Part of a small language model's weights: learned positions.
Each number is 128 + 24 x the weight over its row's rms, rounded and kept within 0 to 255. Layers, rows and columns count from 0. The size above them is the row's rms in percent of the matrix's.

# layer 6 MLP down (transposed), 640x160, rms 0.15, rows 560-563, columns 0-159
size [ 99  90 109 101]
[[150  69 131 139 163 127  84 112 133 130 178 120 125  80  96 119 162 153 140 140 108 125 118 114 119 120  95 134 115 120 157 137 146 132 103 139 107 121 141 131 103 188 116 142 156 135 124  97 114 134 103 147 174 140 118 114 124 113 167 160 128 141 108 132 152 129 166  88 118 136 142 152  90 154 106 146 153 135 179 116 135 125 143 110 122 150 112 108  92 152 159 116 126  98 135 119  66 151 108 146 154 151 108 127 111 106 104 132 159 134 110 157 131 140 104 107 103 159 138 141 165  80 138 120 173  88  94 142 121 122 117 114 124 106 172 157 150 181 127  99 159 110 129 106 119 176 100 138 143 115 129 133 113 157 118 163  84 111 164 111]
 [145 144 134 152 119  89 145 129 141 153  98 149 115 132 154 142  81 127 140 132 125 133 164  75 142 144 131 110  90 112 170 106 148 144 141 118  73 132 147 143  81 135 134 112 105  94 163 106 144 167 104 140 102 141 136 136 142 147 103 147 150 119 148  86 138 123 145 133 101 105 119 101 139 159 138 163 119  84 123 157 105 118 110 137  67 113 110 170 161 101 111 133 160  87 171 132 108 122 117 106 156 109 168 110 133 118 108 120 111 124 141 113 145 162 156  96 134 142  92 112 105 174 117 168 152  90 129 122 160  80 121 141 123 162 131 153 149 113 120 134 147 190 125 130  91 117  93 109 136 151 116 109 114 164 149 138 157 109 134 106]
 [113 104 150  95 136  89 161 130 120 161 126  86 154 135 102 141 158 143 159 146 139 116 130 103 149 147 106 117 100 101 139  97 114 134 110 150 131 148 105 150 105 117 134 152  85 153 156 129 100 125  98 165 163 156 157 150 107 131 134 156 115 157 107 104 125 108 138 108 111 142 113 119 150 139 137  87 125 116 106 188 122 137 119 129 134 134 114 142  93 152  77 105 137 123 103 135 144 135 109 133 106 121 140 136 184 123 158 108 102 129 113 114 147  97 168 145 147 169 163  77  99 162 134  99 223 104 110 121 149 137 136 139 108 111 133 155 153 138 125 154 109 107 106 131 120  97  78 164  98 136 145 167 143 126 107 106 115 131 148 106]
 [153 104 105 126 131 107  96 166 131 147 139 163 138 115 138  96 114  89 127 137 113 129 173 136 150 105 116 164 151 132  91 126 114 161 156 162 127 115 113 150  96 134 135 130 133 154  96 136 151 126 113 123 133  87 141  86  68 110 163 177  98 108 149 108 118 113 164 103 120 131 124 117 109 131 146 148  99 159 120 164 150 106 160 127 121 126 146  86 180 130 113 135 132 136 139 129  81 129 115 139 115 154 151 102 121 114 110 125 135  96 145 177 115 156 123 151 134 159 122 126 119 137 145  91 119 118 165 109  97 162 101 169 115  72 112 132 104  98 151 145 146  74 138 170 173 135 143 116 171  98 129 132 106 120  83 114 130 131 172 116]]
# layer 6 MLP up, 640x160, rms 0.163, rows 561-564, columns 0-159
size [ 98 102  99  97]
[[ 85 152 121 133 102 123 133 136 150 144 149 134 128 131 166  96 111 165 118  80 107 122 175 112  92 137 119 140 124 150 105 132 139 138  99 163 136  75 116  93 142 113 116 141 178 187 128  96 145 144 106 147 136 135 113 125  97 137  91 129 151 125 116 163 117 131 164 143 142 124 129 160 148 124 121 141 130 111 128  83  97 112  90 156 105 143 109 151 128  98 151 126 131 110 135 109 121 159  90 155  64  96  96 139 123 101 125 102 173 154 136 120 125 131  62  92 120 133  76 143 141 147 133 136 115  75 127 152 141 127 150 129 136 149 188 112 133 119 161 146  99 123  95 145 129 104  88 150 131 107 141 143 119 121 134 155 156 116  91 124]
 [179 127 117 146 104 142 166  99 163 138  99 101 132 167 150 151 101 149 111 141 107 146 148  79 152 118 105 177 155 167 123  98 133 124 103 125 154 141 116 132 160  84 108 123  72 157 138 133 146 178 113 155 110  92 116 134 139 164 127 118 107 161 111 121 114 139 162 127 137 109 129 155  73 137 134 131 148 157 108 117 140 142  83 131  99 178 115 133 136 147 121 122 111 127  90 134 141 124 172 178 123 137 124 120 139 112 123  70 119 111 133  99 130 106 155 108 120 119 162 123 106 170 107 146 120 130 135 132  92 142 100 150 148 100 144 126  95  84 156 121 111 131  91 120 129 108 126 139 168  98 103 133 131 104 130 113 165  78 120 101]
 [144 144 137 101 132 145 110 137 107 143 149 102 151 109 117 125  86 162 140 156 128 135 114 159 120 155 101 155  91 165 131  65 136 139 121 107 142 140 118 118 132 140 124 134 114 162 160 150 117 134 123 136 123 112 167 142 168 102 112 105 135 129 138 115  82 102 121 130 123 159 111 152 120 102 131 133 159 114 113 155 171 127 135 165 111 128 152 121 113 137 121 151 117 128 153 120 127 138 173 118 119 178 117 108 132 189 106 118 146 186 107 136 162 140 154 141 122 130 134  92  85  89  86 169  90 134  83 120  70 129 131 167 157 159 108 130  80  97 162 113 121 131  81 144 125  85 125 112 123 138 103 147 124 100 127 118 124  98  82 157]
 [ 98  79 129 163 140 142 122 108 109 134 134 121  98 176 171 122  99  72 133 158 126 154 137 130 150 118 126 140 114  82  97 131 115 125 144 152 174 163 107 130 132 156 110 130 132  89 172 121 157 140 121 134  93 139 129  95 121 137 100  66 160 118 118 147 100 133 121 125 130 146 116 141 168  90 124  96 120 112 168 126 137 162  97 162  96 127 144 127  67 160 130 143 187 152 139 134  83 104 122 129 116 107 123 124 120 106 150 106 140 133 112 140 150 134 141 122 142  94 167 138 142 132 121 177  75 130  97 170  95 122 175 121 140 131  97 133 106 144 160 148 144 112 121 141 152  94 125 155 128  94 151 108 148 147 129 128 122 113  96 137]]